{
  "d_model": 576,
  "weight_decay": 0.24,
  "doc_mask": true
}
Each number is 128 + 24 x the weight over the matrix's rms, rounded and kept within 0 to 255. Layers, rows and columns count from 0.

# layer 9 MLP down (transposed), 2304x576, rms 0.0355, rows 829-852, columns 432-575
[[145 148 160 124 108 129 155 105 117 146  95 136 116 149 142  89 136 108 141 128 148 165 101 127 148 127 115 152 122 112 136 157 167 137 152 120 131 101 120 149 134 115 123  90 133 136 100 143 133 131 102  98 120 151 121 121 116 111 140 117 121 120 129 125 144 145 115 105 151 108 108 133 119 133 141 111 129 124 122 122 160 155 107 102 147 149 116 132 101 109 117 135 142 140 154 125  98 138 162 117 127 135 136 104 120 153 158 158 158 128 165 177 153 115 101 111 132 140 134 161 116 112 123 134 112 148 120 141 127 136 130 184 102 121 117 148 122 104 112 116 136 154 150 107]
 [110 147 137 139 128 160 193 152 162  93 155 152 118 150 152 116 166 134  99 162  91 120 123 129 124 137 118 104  98 107 162  85 159 145 111 122 117  74 150 125 162 146 126 144 152 143 145 136 132 123 131 142 127 138 141 147 146 150 123 169 105 110 149 122 173 111 126 102 146 101 101 142 107 136 107 116 110 129 105 104 127  91  85 113 105 111 107 145 132  95  80 177 100 129 113 110 136 143 131 124 102 104  97 109 115 167  85 118 134 142 138 141 122  74  95 144 109 109 100 109 103 109 168 144 127 172 122 148 149 152 102  98 106 113 152 174  94 170  79 120 132 104 119 111]
 [133 157 161 136 136 140 103 100 113 116 150 117 148 136 189 125 131  97 141 134 135 131 188 118 146 165 120  92 138 119 143 143  94  96 119 145 131 111 113 126 148 192 107 132 109  66 136 111 100 109 155 133 150 137  95 154 191 131  99 129 130 157 115 125 130 141 124 122 140 164 132 155 127 145 121  92 148  95 151  99 130 174 130 160 136 161 148  96 142 152 120 153 150 154 132 134 103  89 141 117 126 100 138 103 108 141 115  85 144 157 138 102 107 133 141 121 122 147  87 122  97 193 127 127 131 170 118 135 112 135 130 118  80 155 147 151 108 140  86 165 140 142 172 105]
 [118 110 124  99 112 192 173 124 168 179 150 133 128 137  93 158 117 164 187 146 140 122 182 132 143 113 103 126 137 145  65 147 141 118 145 134 103 105 145  94  97 132 115 122 103 183 119 128 134 113  99 128 117  90 164 158 128 133 117  93 135 147 134  86 132 130 125 113 117 100 163 129 124 183  91  87 127 157 113 124 121 158 138 120 111 151 106  93 189 100 120 163 125 139  94  91 131 114 149 113 101 152 153 112 107  80 141 189 191 133  98 119 100 106 139 157  97 106 104 114 137 126 158 112 109  59 120 128  85 115 117 135 116 111 133 121 136 102  97 116  97 112 194 150]
 [139 117 112 140  96 106 127  85 154 130 108 138 116 120 160  98 114 130 123  80 107 116 123 103  86 163 158 166 122 127 123 138 145  93 116 110  97 154 107 114 129 137 128 156 140 130 121 139 183 100 159 168 104 146 130 158 160 177 131 159 132 106  92 118 147 137 122 120 120 147  84 140  59 152  96 133 115 138 183  91 134 127 130 121  97 174 131 122 140 166 145 140  81 145 112 129 160 116  83  91  89 122 156 136 196 109 134 135 114  72 118 136 103 125  97 100  89 141 150 121 105 144 163 108 206 123 113 176 126 118 176 133 126 135 112  71 109  77 101 170 122 135  87 149]
 [143 118 145 124 144 111 134 161 103 117 119 134 139 129 112 157 120 126 104 131 160 117 118 156 146 129 162 116 157 118 138  83 108 112 120 155 136 134 159 157 101 152 113 136 141 138 137  92 145 130 147 123 113 108 173 128 133 139 131 125 123 135 189 128 106 120 120 106 114 121 113 108  94 146 117  68 121 127 106 117 168 124 136 121 126 121 101 147 113 154 127  85  68 135  97  82  97 147  75  97 151 133 128 114 140 118 157  84 152 145  92  96 133  92 129 111 126 140 123  87 114 117 134 178 138 140 105  83 117 128 115 171 131 117 141 140 128 171 143 116  98 186 100 117]
 [134 142 127 125 110 153 116 123 131 104 113 133 102 115 141  83 127 156 114 119 148 160 142 124 116 151 151 115 163 182 107 130 159 135 135 119 118 160 139 135 112 141 134 109 134 149 172 142 140 132 169 131 133 136 125 146 113 102 144 150 115 140 153 125 139  80 120  99 143 158 145 134 162 185  88 150 109 162 159 118 103 130 128 112 118 106 127 120 151 127 103 122 127 171 126 142 131 144 129 127 120  99  99 165 151 101 136 146 141 125 115 155  98 118 114 113 109 128 112 161 116  87 135  87 154 189 120 100  89  73 120 114 122 143 144 188 168 105 174 123  94 113 124 115]
 [110 109 102  98 110 118 155 172 125 119 124 107 104  96 105 124  85 145 133  64 138 119 128 108 147 136 122 105 143 142  99 111 129 129 133 152  93 121 158 137 119 141 162 149 166 126 116 134 169 104 137 133 144 128 105 143 118 114  98  96  98  88 166 124 106 125 123 166 142  96 154 147 122 140 123 152  84 181 142 137 143 148 128 131 141 150 141 129  37 138 116  96 104 158 101 104 124 149 164 116 104 101 142 128 140 111 114 101 174 179 102 155  86 127 148 142 113 103 152 179 146 124 106  95 122 107 120 147  60 121 141 122 104 112  98 176 119 128 125 152 104 151 107 129]
 [121 119 130  52 163 146 115 127  79 116 134  85 142 185 190 163  95 143 100 111  92 126 116  93 128 148 150 100 139 145 113 132 110 111 132 144 150 108 177 125 119 121 132  82 138 116 102 167 152 126 131 134 125 125 124 111 141 127 149 118 134  96 143 128 157 117 128 103 136 109 128 117 132 108 158 131 129 139 152 134 107 183 144 166 134 126 129 156 165  60 152 108 118 163 159 127 108  93 122 136 132 143  94 125 185 111 160 136 148 137 106 118 149 136  92 125 153 111 129 138 134 110 157 183 122 165 179 105 128 161 148 116 103 132 103 140 103 133 139 152 125 112 111 111]
 [136 137 115 140  94 104 122 136  95  75  69 132 128 109 113  90 121 106 114 123  98 134 122 130 170 130 125 115 133 100 138 127 136 123 176 101 136 127 173  78 143 158 146  89  87 143 118 114 111  98  99 183 153 143 143 141 134  99 117 192 143  86  64 108 103 179 124  81 118 112 133 116 119 133 149 166 117 128 143 118 136 129  88 134 121 127  90 133 170 104 134 131 151 137 111 120 155 137 114 138 117  87 163 130 149 102 137 127 127 117 108 117 107  96 119 125 114 146 145 108 127 108 130 112 119 138 148 102  99 158 142 136 106  96 125 116 106 166  77 143 151 138 176 149]
 [144 113 159 126 192 159 144 159 143 132 140 110 147 101 147 149 137 132 109 135 121 135 170  85 107 108 157 113  85 114 141 157 136 131 124 150 146 126 145 134 109 105  92 103 188  84 146 123 174 106 123 171 107 109 113 123 116 105 113 129 171 131  95 120 112 125 131  94  61 113 124  91 139 161 120 126 168 148 111  71  96 125 111 165 118 109 146 100 110 173 112 113 141 147 155 127  95 133  75 146 166 141 159 156 110 165 135 138 138  98 123 129 110 100 122 134 138 124 131 122 121  69 133 128 131 109 114 151 109 150 131  94 161 126 105  60 146 119 154 148 108 136  87 157]
 [167 126 108 122 107 134 124 126  93 149  65 124 161 125 141 131  98 102 114 108  86 131 122 113 140 128 106 118 139 143 126 164 134 111 126 115 129 112  96 115 127 125 136 110 104 101 111 155 125 133 143 121 177 140 114 131  88 114 103 105 124  88 112 179 126 157  99  88 107 115 106 137 130 136 128 122 116  99  91 105 180 100 183 130 118 166 145 159 143 150 155 139 100 135 120 135 115 151 138 132 112 108 132 111 118 125  71 135 121 170 149 137 140 154 102 140 145  83 119 138 158 150 108  87 174 143 149 122 155 114 146 110 111 156 123 111 146 114 124 138 119 134 149 162]
 [164  83 125 135 123 114 148 143 145 137  98 142  82 124 165 142  67 124 145 124 149 179 112 142 112 130 142 148 135 127 124 136 102 130 155 180 137 140 142 172 117 145 108 124 146  95 115 142 137  87 104 140 105 146 132 115 134 125 170 133 166  75 124 133 161 144 138 155 129 107 114 165 150 180 166 147 114  97 117 178 101 121 122 125 143 112 122 133 113 138 118 146 162 121 115 102 149 127 156 154 154 161 148  91 111 154 149 142 116 101 147 109 101 163  98 126 174 136 155 170 119 137 134 122 124 145 124 195 121 112 112 102 131 148 142 122 135 171 129 122 136 156 108 101]
 [150 121 119 113 123  96 162 132 127  92 130 159 125 147 106 109 105 114  98  72 155 112 123 175 129 173 132 116 133 107 131 163 133 144  88 121  91 157 168 126 103 111 112  83 123 146  81 130  97 127 119 142 149  59 130 131  83 121 119 156 153  98 129 162  97 134 121 103 116 153 128 117  78 143 116  78 136 117 150 122 155 155 138  99 143 134 150 122 125 133 111 144 133 119 100  94 154 125 123 182 160 149 145 135 128 115 107 127 136 116 119 129 108 120 101  91 154 105  95 153 154 119 126 112 142 116 134 138 118  82 127 157 136 146 115 142 146 129 101 137 130 105 145 157]
 [139 169 123 181 115 138  84 117  94  90 118 115 149 139 100 169 138 121 110 110 142 115 127  75 132  99 126 124 143 145 109 141 151 127 139  87 141  86 153 149 117 123 127  97 101 140 146  75 111 177 116 149 145 153 144  94 149 119 139 166 171 124 130 133 116  97 142 143 121 102 119 148 115 164  80  99 114 114 160 110  81 141 132 106  82 117 150 145 148 155 167 150 124 105  88 157 107 134  94  89 153 106 105  99 158 103 107 136  94 101 116 104 114  80 157 133 112 135 108 106 160 160 182 113 114 106 130 189 111 131 102 105 148 122 145 141 163 141 127 166 108 125 165 122]
 [104 100 149 152 133 150  90 149 130 101  98 109 129 110 151 140 162 100 147 126 171 147 119 125 107 144 143 112 121 130  88 136 122 116 122 126 136 166 146 143 157 131 136  71 107 143 146 123 138  92 102 144 139  29 149 120 124 122 118 143 116 106 104  94 104 126 146 130 120 110 128 144 110 143 109 160 103 141 112  85 146 118 164 130 108 141 130 149 119 126  98 112 124 135 125 141 113 117 101 159 133 125 157 109 140 128 130 137 115 141 135 123 115 113 138 121 132 121 161 142 128 129 151 147  77 148 158 118 117 137 110  92 171  98 141 148 145 170  93  74 124 138 152 125]
 [116 124 121 126 109 183 120 133 144 164  84 115 103 107 146 102 134 153 155 106 101 141 109 191 146 117 149  96 127 122  87 114 123  95 144 122 165 125 159 144 124 141 132  98 134  85  19 121 145 107 128 154 146 141  87  83 163 102 121 133 118 159 125 116 116 138  77 140 161 140 156 172 158 143 156 134 109 165  89 149 127 188 137 108 136 122 133 118  87 124  95 144 110 114 117  76 118 128 150 144 127 121  86 153 117 105 144 178 189  84 111 111 152 147 126 104 127 143 132  71  84 133  86 112 174  95  96 118 121 157 177 169 127 143 112 184 135 124 123 133 122 165 152  99]
 [126 124  88 133 136 113 151 136 124  82 112 111 128 106 153 134 104 141 126 146 156 135 161 146 109 163 100 117 128 136 118 114  94 143 127 158 120 130 136 200 143 117  99 101 140 135 127 155 155 130 127 119 168 154 112 142 139 102 187 104  64 137 137 144 124 120 163 152 124 142 159 113 114 129 124 160 149 139 142 139 100 136 105 139 105 116 136 142 132 168 132 112  78 140 174 148 105 106 136 126 160 132 132 145 143 143 159 142 132 138 109 110 101 171 148  98 139 181  96 122 146 141  88  94 147 188 121 143 149 106 141 107 114 134 113 109 185 121  95 157 131 182 139 103]
 [144 135 122 129 115 125 161 135 141 156 100 109 154 147 175 124 138 116 140 109 149 125 121 147 157 126 125 123 120 147 160 164 103  76 102 128  67 159 144 130 116 138 155  91 120 144 101 149 115 114 134 141 108 120 163 144 128 144  81 151 130 174 108 105 136 130 100 102 158  77 113 108 139 127  83 157 121 131 100 158  95 113 133 130 123 119 182 126 117 151 121 141 125  90 146 136 157 148 106 105  65 139 170 165  95 136  91 142 133  96 159 134 138 140 131 115 123 121 104 131 142 156 150 132 141 102 143 126 123 161  87 108 123 140  69  97 172 113 137  83 121 184 148 127]
 [147  84 191 116 114 145 131 122 133 135 133 126 103 121 171 133 109 110 106 151 141 163 103 128 142 129 120 135 157 145 114 159 120 139 153 149 126 107 124 130 133 178  95 138 129 128 123 155 147 163 120  95 124 137 143 123 121  93 170 136 145 137 147 106  97 138 135 133 131  70 123 106 163  99 159 155 125  76 169 110 127 120 143  90 143 135 109 120  99 139 132 157 100 143 142 155 148 104 145 124 135 129 143 163 162 166  99 153 113 181 144 124 109 145 125 172 113 164 168 100 121  82  98 130 137 141 167  79 112 134 144  94 116 165 145 148  81 146 102 108 137 166 100 143]
 [100 154 126  94 152 155  66  92 142 106  98 107 176 131 139 114 111 123 131 152 112 100 126 132  96  83 119 129 155 133 160  93 152 151 142 124 149  83 171 148 106 128 124 112 120 185 167 132 166 155 108 160 108 120  81 135 138 113 133 133 142 140  70 170 170  92 147 114 192 135 105 121  92 145 104 104 140 139 184 120 101 169 128 140 173 100 120 111 119 157 160 159 150 143 118 116 139 118  92 160 146 111 144 101 151 112 105  92 173 150  84 117 120 100 109 103  96 117 110 125 146 134 127 115 104 163 133 167 136 143 166 131 115 113  83  87 121 118 123 155 140 157 111 100]
 [124 123  93 160  92  86 173 162 101 144 114 128 159 123 135 144 151 110 171 110 116 114 123 166 153 187 123 119 148 126 136 150  95  92 151 113 101  94 120 128 147 149 188 108 133 129 144 151 131 135 116 141 150 148 154 147 136  92  95 129 109 134 187 126 165 140 139  72 161 116 122  93 134 144 117  89 122 122 151 115 148 158 117 108 140  85 130 126 136 122  93 148 126 165 127 121 102 118  84 104 128 117 126 112 158 124  98 143 128 133 120 139 134 100 153 181 138 137 140 142 128 146 141 124 118 152 123  89 172 142 116 128 139  89 151  70 158 132 118  94 119 131 137 198]
 [144 187 158 138 133 153 103 110 131 135  92 122  95 152 149  77 131  85 153 122 140 154 153 101 130  63 129 169 105 111 136 123 125 133 153 130 151 147 111 160 107 104 117 169 152 141 111 137 148 116  79 140 182 101 136 119 151 122 115 120 145 130 102 148 136 121 104 112 137 110  57 102 106 115 133 153  79 148 143 135 119 155 124 116 156 115 151 137  95  95 145 151 116 125 136 106  99 165 120  57 130 139 128 137 120 108 140 151 112  94 181 135 124 130 175 135 119 118  90 127 121 110  98 163 139  95 137  95 139 139 160 129 114 140 122 101 129  78  87  73 121 158 115 138]
 [122 136 135 154 112 100  72  83 126 175 164 118 112 107 120 122 163 111 118  94 121 156 147 121 106 124 138 133 125  88 129 160 116 119 108 124 109  87 116  85 133 111 107 129  79 140 120 170 148 120 155  95  88 139  82 163 129 105 131  98 119 118 102 117 123 146 135 118 112  98 120 143 183  97 136  84 112 156 103 113  85 132 127  97 187 138 129 138  80 161  75 134 133 120 138 144 117 129  87 131 130 132 159 144 113 128  78 107 106 115 100 149 104 118 143 152  98 119 133 132 128 124 133 137 137 137  93 101 121 144  94 129 158 157 127 141 182 107 116 160  96 134 162 124]]
# layer 9 MLP up, 2304x576, rms 0.0413, rows 830-853, columns 432-575
[[180  93  97 140  89 133 106 115 141 124 126 157 131 146 126 121 180 107 137  95 156 116 143 108 159 209  50  76  98  90 129  88 133 141 137 132 100 116 108 124 161 158 121 127 110 133 101 123  83 144 101  64 163 129 153 128 153  82 114 128 123 112 187 188 127 116  81  89 109  94 132  87  97 134 121 136 146 143 108  95 157 145 109 160 130 115 105 121 190 127 110 118 115 139 116 151 127 127 112 109 177 101 184  99 112 141 124  89 120 127 161  98  98 140  91 121 108 101 118 185 160 111 126 147 140 156  99  99  92 145 126 142 122 162 124 132 162 101 132 130 160 154  85 143]
 [110 126  98 128 147 110 128 130 176 135 138 115 138 159  97 132  80 112  94 109 128 127 191 108 149 114 110 181 128 108 139 146 164 127 122 156 104 123 119 119 110 116 117 150 119  90 112 157  97  52 107  98 165 166 123 130  94 191 118 100 122 154 104  97 115  92 137 136 116 127 122 147 150  86 164 109 166 151 149  80 111 136 129 122  97 132 130 138 111 100 174 150 113  99 113 133 145 170 120 103 157 133 118 149 117  95 143 110 152 119  91  87 137 160 119 100 145  83 125 140 129 129 123  79 133 171 160 109 171 117 145  94 108 161 141 127 175 147 161 121 164 156 136 139]
 [119 139 111 142  89 131 131 119 138 143 131 129  90 122  71 108 141 147 153  97 130 122 111 117  88 144 129 141 105 163 121  94  99 136 117 153 121 131 124 169 133  97 129 108  86 159 130 100 162 140 148 113 123 115 136 132 118 143 148 118 129 115  71 132 132 162 122 119 111 124  93 117 168 105 119 144 158 156 133 106 129 139 121  97 123 101 118 149  94 117 135 102 117 100 149 192 127 152 112 112 134 154 111 131 108 148 106 156 127 154 129 128  82 137  93 112 125 116 114 119 115 168 124  91 104 155 129 125 159 129 102  65 157  90 135 115 127 138 143 107  72 103 131 133]
 [169 133 161 109 140  92 115 161 120 142 135 136 197 108 128 133 128 143 117 120 121 123 151 118 120 151 137  91 122  99 157 149 145 163 126  72 123 126 147 100 141 125 100 129 189 139  80  97 190 155 110  80 123 130 177 117 142  98 144 136  88 157 118 152 138 162 113 132 104 146 114 109 169 161 109 132  80  98  95  84 134 120 119 132 128 144 154 124 153 173 154 163 156 118  80 136 136 113  92 122  85 132 177 101 124 109 104 101 136  95 154 145 118  65 127 153 176 105 131  84 108 121 158 143 110 104  84 167 152  90 117 111 122  62 127 134 128 158  99 146 104 114 105  97]
 [177 125 105 141 135 124 123 124 110  92 141 117 174  97 154 147 125 146 161 195 141 113 144 119  85 174  69 105 120 150 104 100  79 119  99 132  98 140 100 109 162 147 162 154 138 132 181 131 126  83 111 113 153 186 129 102 164 129 122 103 121 164 139 149 105 130 129 109 139 150 160 174 137  89 142  86 115 168 118 116 117 128 123 137  85 140 125 172 120  85 135 127 169 137  80 187 132 144 106 150 122 137  94 141 129 109 141 117 113 132 164 122 149 139 128 160 146 154 124 138 115 175 139  78 157 161 178 124 168  97  90 147 173 112 123 129 185  61 139 169 136 142 130 112]
 [ 71 136 150 101 140 134 100 174 139 170 142 191 154 140 143 114  59 151 122 158  67 152 126 157 177 138  98 146 124 147 139 126 150 134 141  93  85 147 117  88 118 149 118 150 125 125  82 168 110 145 122 119 138 119 137 150 159  66 120  97 118 131 146 133 108 148 164 121 115 138 101 133 125 124  86 143 152 174 182 135 129 106  91  99  88 145  75 150  95 123 140 186 109  86 114 126 133 130 122 135 144 156 145 156 135  82  86 127 141  73 109  93 160 105  79 129 133 141 139 154 119 102 125 124 114 149  77 137 120 167 135 145 129  75 148 181 120 162  98 111 137  89  90 132]
 [129 101 143 159 115 103 128 117  98  92 125  70 126 155 136 115 107 109 105  93 136 114 146  92 164 152 125 130 162 112 122 130 189 128  63 164 159 107 155 145 141 138 188 156 129 109 158 138 123 168 104 109 141 142 103 124 174 118 110 117 107 176 161 128 158 167  90  90 135 119 141 124 112 103 102 124 134  95 128 124 121 158 134 109 132 125 150 137 117 120 104 149 112 123 122 116 112 183 159 129 112 132 139 124  91 101 143 164 165 129 114 139 141 135 154 132 141 166 102 115 130 135 120 120 118 114  84 136 105  95  99 138 122 172 138  95 135  96 105 127 121 130 133  89]
 [ 49  99 112 158 135 120 128  98 155 143 158 161 158 157 123 157  99 159 123 103 169 159 156 128 165 134 139  99  88 143 144 101 114 133 115 135 109 134 137 109  89 134  94 122 134 154  82 168 139 119 131 159 221 135 163 162 108  91  97 160  94 133 108 112 118 145 128 136 119 109 148 127 118  95 111 166 142 155 162 117 139 158 160 100 128 140 126 145 104 123  94 157 112 116 130 116 120 164 133 139  76 151 147 143 131 170  85 159 130 139  51 157  95 126  92 126 134 100 127 142 142 164 138 131 126  93 110 169 105 118 106 151 141 122 112 175 151 146  94 122 117  82 152 150]
 [111 149 107 120 138 107 120 113  97 112 154 146 119 131 138 151 132 136 123 160 116 159 186 132 114 137 173 160 168 124  92  86 122 132 114 123 143  96 129 123 155 104 103 137 103  99 117 116 108 133  94  79 168 134 137 142 141  83 107 142 156 115 130 128 140 136 139 126 105 109 122 118 112 147 132 126  88 124 186 134 104 194 156 131 148 130 132 142 119 129 158 145 181 116 164  78 106 110 114 166 129 145 114 110 133 164  98 148 149 162 124 116 124 133 107 111 145 160 153 134 123 145 107 125 141 132 170 106 168 115 145 155  88 109 139 145  86 103 151 138 124 129 158 170]
 [129 132 163 152 123 130 156 154 146 106 143 141 104  69 151 115 135 151 140 136 148 136 138 145 155 124 138 136  88  96 145 105 139 122 145  96  75 110 111 113 132  98  91 138 115  82  82 140 150  89 149 135 136 145 127  60 134  94 137 124 146 148 106 164 124 116  89 117 102 144  75 107 136 144 111 129  81 137 136 111 153 152 119 125 159 107 103 109 123 155 143 153 159  99 151 139 135 152 120 105 114 162 167 155 121 158 149  90 136 140  94 155 106 128  79 132 153 133 108 140 159 128 118 135 147 164  89 146 129 107 161 115 122 113 129 175 137 114 116  91  92  95 157 128]
 [142 106 138 102 121 134 131 168 134 132 148 127  98 141 135 140 153  86 134  93 174 149 142 131 102 198 122 103 126  89 164 163 189 159 130 126 103 159 161 174 150 124 153 142 139 140 134 168  91 135 128 153 138 137 148 136 133 114 160 113 153 115 126 156 112 142 136 169 120 161 117 157 107 172 148 134  78 155 112 103 101 125 134 132 105 121 146 138 141  97 121 147 131 134 115  98 143 147  92 152 143 115 125  91 196  97 148 161 124 105  88 125 154 103 156 152 137 143 129 136 130 157 126 157 127 136 139 138 120  62 110 142 151 104 137 152 111 138 143 145 117  84 110 129]
 [154  89 120  91 179 121 123 110 105 128 110 106 178 134 158 179  96 146 130 127 120 125 108 119 138 128 117 135 132 153 111 135 108 127  85  94  66 137 119  94  96 117 161 127 135 105 169 163 111 141  82 141  98 125 126 121 107 113 129 130 126 123 130 141 105  96 109 159 150 106 138 101 166 141 110 148 135 147 140  85 108 118 132 126  97 127 143 136 164 125 111 152 145 111  67 109 106 113 108 158  93 151 105 112 131  99 101 140 110  71 134 126 125  96 113 141 112 105 122 130  97 145 115 136 112 108 137 104 143 135 146 100 114  68 185 151 205  92 112 121 161 148 130  96]
 [148 156 108 111 136 109 109 139 138 159 158 121 149 151 145 134  98 134 118 143 146 114 134 126 100 141  94 153 136 110 108 116 138 156  85  90 102 120 133 105  96 132 181 138  94 152 119 135 102 141 137 152 177 112 125 167 152 130 142  94  89 133 152 127 121 145 104 133 145  82 107 141 136 130 123 109 100 125 121 117  93 143 110 146 144 119 140 135 126 117 124 118 119 100 129 145  85 151 108 148  99 113 116 106 100 102 149 144 176 129 113 118 143 107 136 154 137 146 154 133 149 167 134  99 163 130 155 135  91 141  69 112 113 138  81 161  96 139 112 107 162 162 151 134]
 [160  91 145 103 102 146  93 121 120 132 134 116 105 109 166 172 166 152 142 111 126 140 152 134 147 112 112 124 105 113 101 140 109 115 144  97  92 137 165 128 101  87 167 154  96 122 131 118 106 118 108 120 141 159  92 105 167 100 165 172 129  94 138 156 121 142 139 108 119 119 153 128 146 113 102 134 124 126 123 135 148 185 115 119 160 122 100 140 144 144  99 132 112 123  72 151 154 140  83 148 115 131  81 130 107 145  83 119 120 122  79 109  95 145 120 123 151 131 147 154 131 144  76 123 155 139 165 151 126  90 120 109 106 162 145 130 174 141 132 123 115 128 106 108]
 [126 139 120  90 117 131 164 136 140 127 125 154 139 108 136 116 113 151 123  89 172  97 145 124 154 150  91 139 109 151 148 150 124 151  88 140 114  81 161  65 115 135 150 113 167 118 174 117 152 113 133 108 120  96  98 173 119 105 134  95 173 130 120 124 114 149 101 149  95  96 150 110 136 114 104 141 113 134 110 118 117 147 156 119 143 138 120 158 127  76 141 150  92 121 106  99 143 132 112 131 103 118 138 125 102 128 131 119 147  88  91  97 101 160 138 133 123 122 149 100 155 117 111 113 143 129  91 125 141 115 146 108 127 149 127 138 138 157  94 121 148 150 121 142]
 [105 159 128 126 165 145 129 144  90 149 135 185 146 128 133 184 125 158 190 152 148 115 129 163 149 145 124 121 161 140 117 125 128  88 160 132 123 165 174 129 129  87 126 138 183  79  94 145 118 139 150  56 161 156 103 105 112 150 152 150 119 129 137 136 110 154  96 143 116 120 161 127 142 109 155 157 129 114 123 110 148 190 141 112 112 115  89 162 115 147 120 125 135 105  91  85 131 138 140 123 182 170 106 138 154  83 142 109 143 191 134 108 118 130 130 143 112 152 154 152 110 192  80 114 128 155 117 133 111 135 184 133 175 181 119 145 139 132 119 161  44 145 165 133]
 [129 102 145 117 149 111 157 137 140 129 143 180 148  99 103 100  98  90 179 118 123 145  89  94 106 159 121 157 149 160 113 129 120 123  98 108 136 122 140 130 124 131 111 145 156 128 163 107 145  83 152  67 149 131 153 180 114 120 104  95 111 152 119 148 118 133  89 161 130 110 180 140 153 129 107 134 118  91 142 117 133 138 135 171 141 121 106  98 147 104 135 129  97  80 119 109 128 125 129 146 127 152  86 164 120 135 129 126 128 146 135 108  72  88 111 158 161 155 109 149 106 123 116  82 168 190 160 153 138 159  90 118 147 131 152 180 107  98 116 108 119 121 146 129]
 [105 109 103  94  71 141  90 156 142 150 167 162 162 135 148 135 122 120 115 126 147 103 133 136 128 126 136 144 142  95 164 136 156  45 117 124 109 135 145  96 148  96 130 138 163 138 130 141 139 143 125 105 129 114 116 111 110 147 146 194 134 156 182 153 148 160 143 131 135 120 153 141 148 134 110 145 155 141 149 129 155 158  83 122 168 166 187 110  70 148 135 156 123 121 104 141 196 107 113 102 141 120 150 169 122 198 140 172 157 122 115  99 157  95  89 125 134 111 124 162 151 149 129  92 138 181 120 196 122 108 122 127 137 106  94 107 123 122 140 113 150 140 165 145]
 [134  92 104 129 118 127 151 185 138  99 103 160 136 111 107 160 108 123 105 111 197  84 137 104 117  96 118 146 120 101 156 154 136 160  88 155 124 128 126 106 148 140  97 141 170  81 128 146  76 133 107  75 147 120  64 115 115 137 143 128 162 174 110 131 103 123 132  88 133  83 147 152 117 108 107 104 126 158 156 130 127 189 140 102 134 147 130 147  93 128 132 170 136  99 123 128 177 155 153 126 141 126 131 183 127 125  44 153 159 135 131 122 108 125  96 126 123 150 123 125 122  98 111 109 114 120 136 134  89 128 105 100 152 156 154 131 127 123  65 133  95 124 156 123]
 [171 119 130  98 166 136 119  89 166 135 106 199 126 136 179 143 176 117 142 115 108 123 108 146 101 123 134 155 145  98 127 129  92 139  97 115 130 117 115 119 105 111 130 112 107 191 136 149 154 110 104  93 102 129 133 112 124 125 151  91 136 106 131 124 175 112  99  85 133  98 139 133 132 143 120 136 161 121 115 158 100 163 144 182 177 141 105 125 178 128 117 136 158 110  97 114 188  92 144 163 136 110 181  69 162 106 104 107 136 150 111  75 144 128  88 109 150 138 129  79 134 159 118  57 180 156 111 160  96 127 102 136 130  70 121 141 125  95 117 147 171 132 102 126]
 [103 118 145 144 130 162 150  99 130  97 116 143 116 109 157 113  72  95 104 112 128 133 142 116 141 157 168 127  89 134 158 130 114 123 143 144 159 133 113 101  88 123 105 120  94 103 101 113 139 122 158 127 124 147  98  94 120 112 102 116 140 110  81 105 146 123 112 124  73 121 199 147 119 130  96 110 171  91 126 124 129  97 132 112 142 117 144 171 131 137 141 143 142 125 165 156 122 168 137 143 141 112 129 108 114 133 142 156 111  82  99 147 130 120 136 109 129 117 118 141  54 144 109 166 110 170 138 126 117 107 144 111 142 122 128 138 127 135 142 123 157 128 134 129]
 [147 134 129 147 105 107 103 146  88 145 119 112 125 160 141 147 127 133 111 125 138  88 122  98 122 145 103 143 163 103 116 139 133 158 118  97 164 111  40  99 127 120 187 118 133 119 130 137 141 132 126 106 125 151 114 107 118 139 194 129 161 141 121 154  96 130 117  92  89 121 177 115 156 124 161 160 126 129 129 136 106 104 104 144 138 168 146  95 114 110 147 125 158  91 111 130 144 169 133 168 131  81 138 144 145 137  76  88 100  98 120 114  93 109 131 173 125 161 147  69  90 104  85 114 132 151  96  84 127  99 156 148 182  74 115 133 141 113 135 129 133 123 138 128]
 [ 89 132 128 159 168 128 124 152 116 127 109 123 125  98 118 155 124 134 108 128 158 152 165 153 140 177 106  99 101 108 175  89 165 146 102 130 138 137  68 124 121 133 120 144 120 131 139 102  92  85  87 141 115 131 102 117  95  81 154 140 110 128 103 130 104 108 138  95 162 129 125 126 105 172 125 111 102 147 125 125 122 197 139 153 107 134 111 114 139 138 102 148 150  99 135  91 102 169 126 153  88 134 127 116 135 132 138 125 126 118 117 127 139  55 140 145 113 119 132 146 128 148 100 105 144 160 108 122 122 100 115 116 127 160 119 143 133 101 127 129 117 109 136 122]
 [139 121 129 126 138 115 111 140 129 132 161 106 136 141 138  90 155 114 105 154 147 150 148  81  76 171 165 114 151 122 117  63 174 137  94  66 127 131  96 144 131 128 118 152 109 156 130 114 144 124 131 108 106 114 119 162 113 131 102 125 133 127 116 146  82 124 134 173 102 133 104 157 131 116 170 136  92 119 122 113 168 119 111 113 113 100  96 118 147 137 108 162 137 101 101  93 151 108 136 156 112 177  78 110 115 118 135 160  94 151  92  96 149 150 104 143 141 123 154 111 108 149 110 129 102 123 116 104 114  95  99 121 149 113 129 149 158 159 154 142  94 155 119 116]]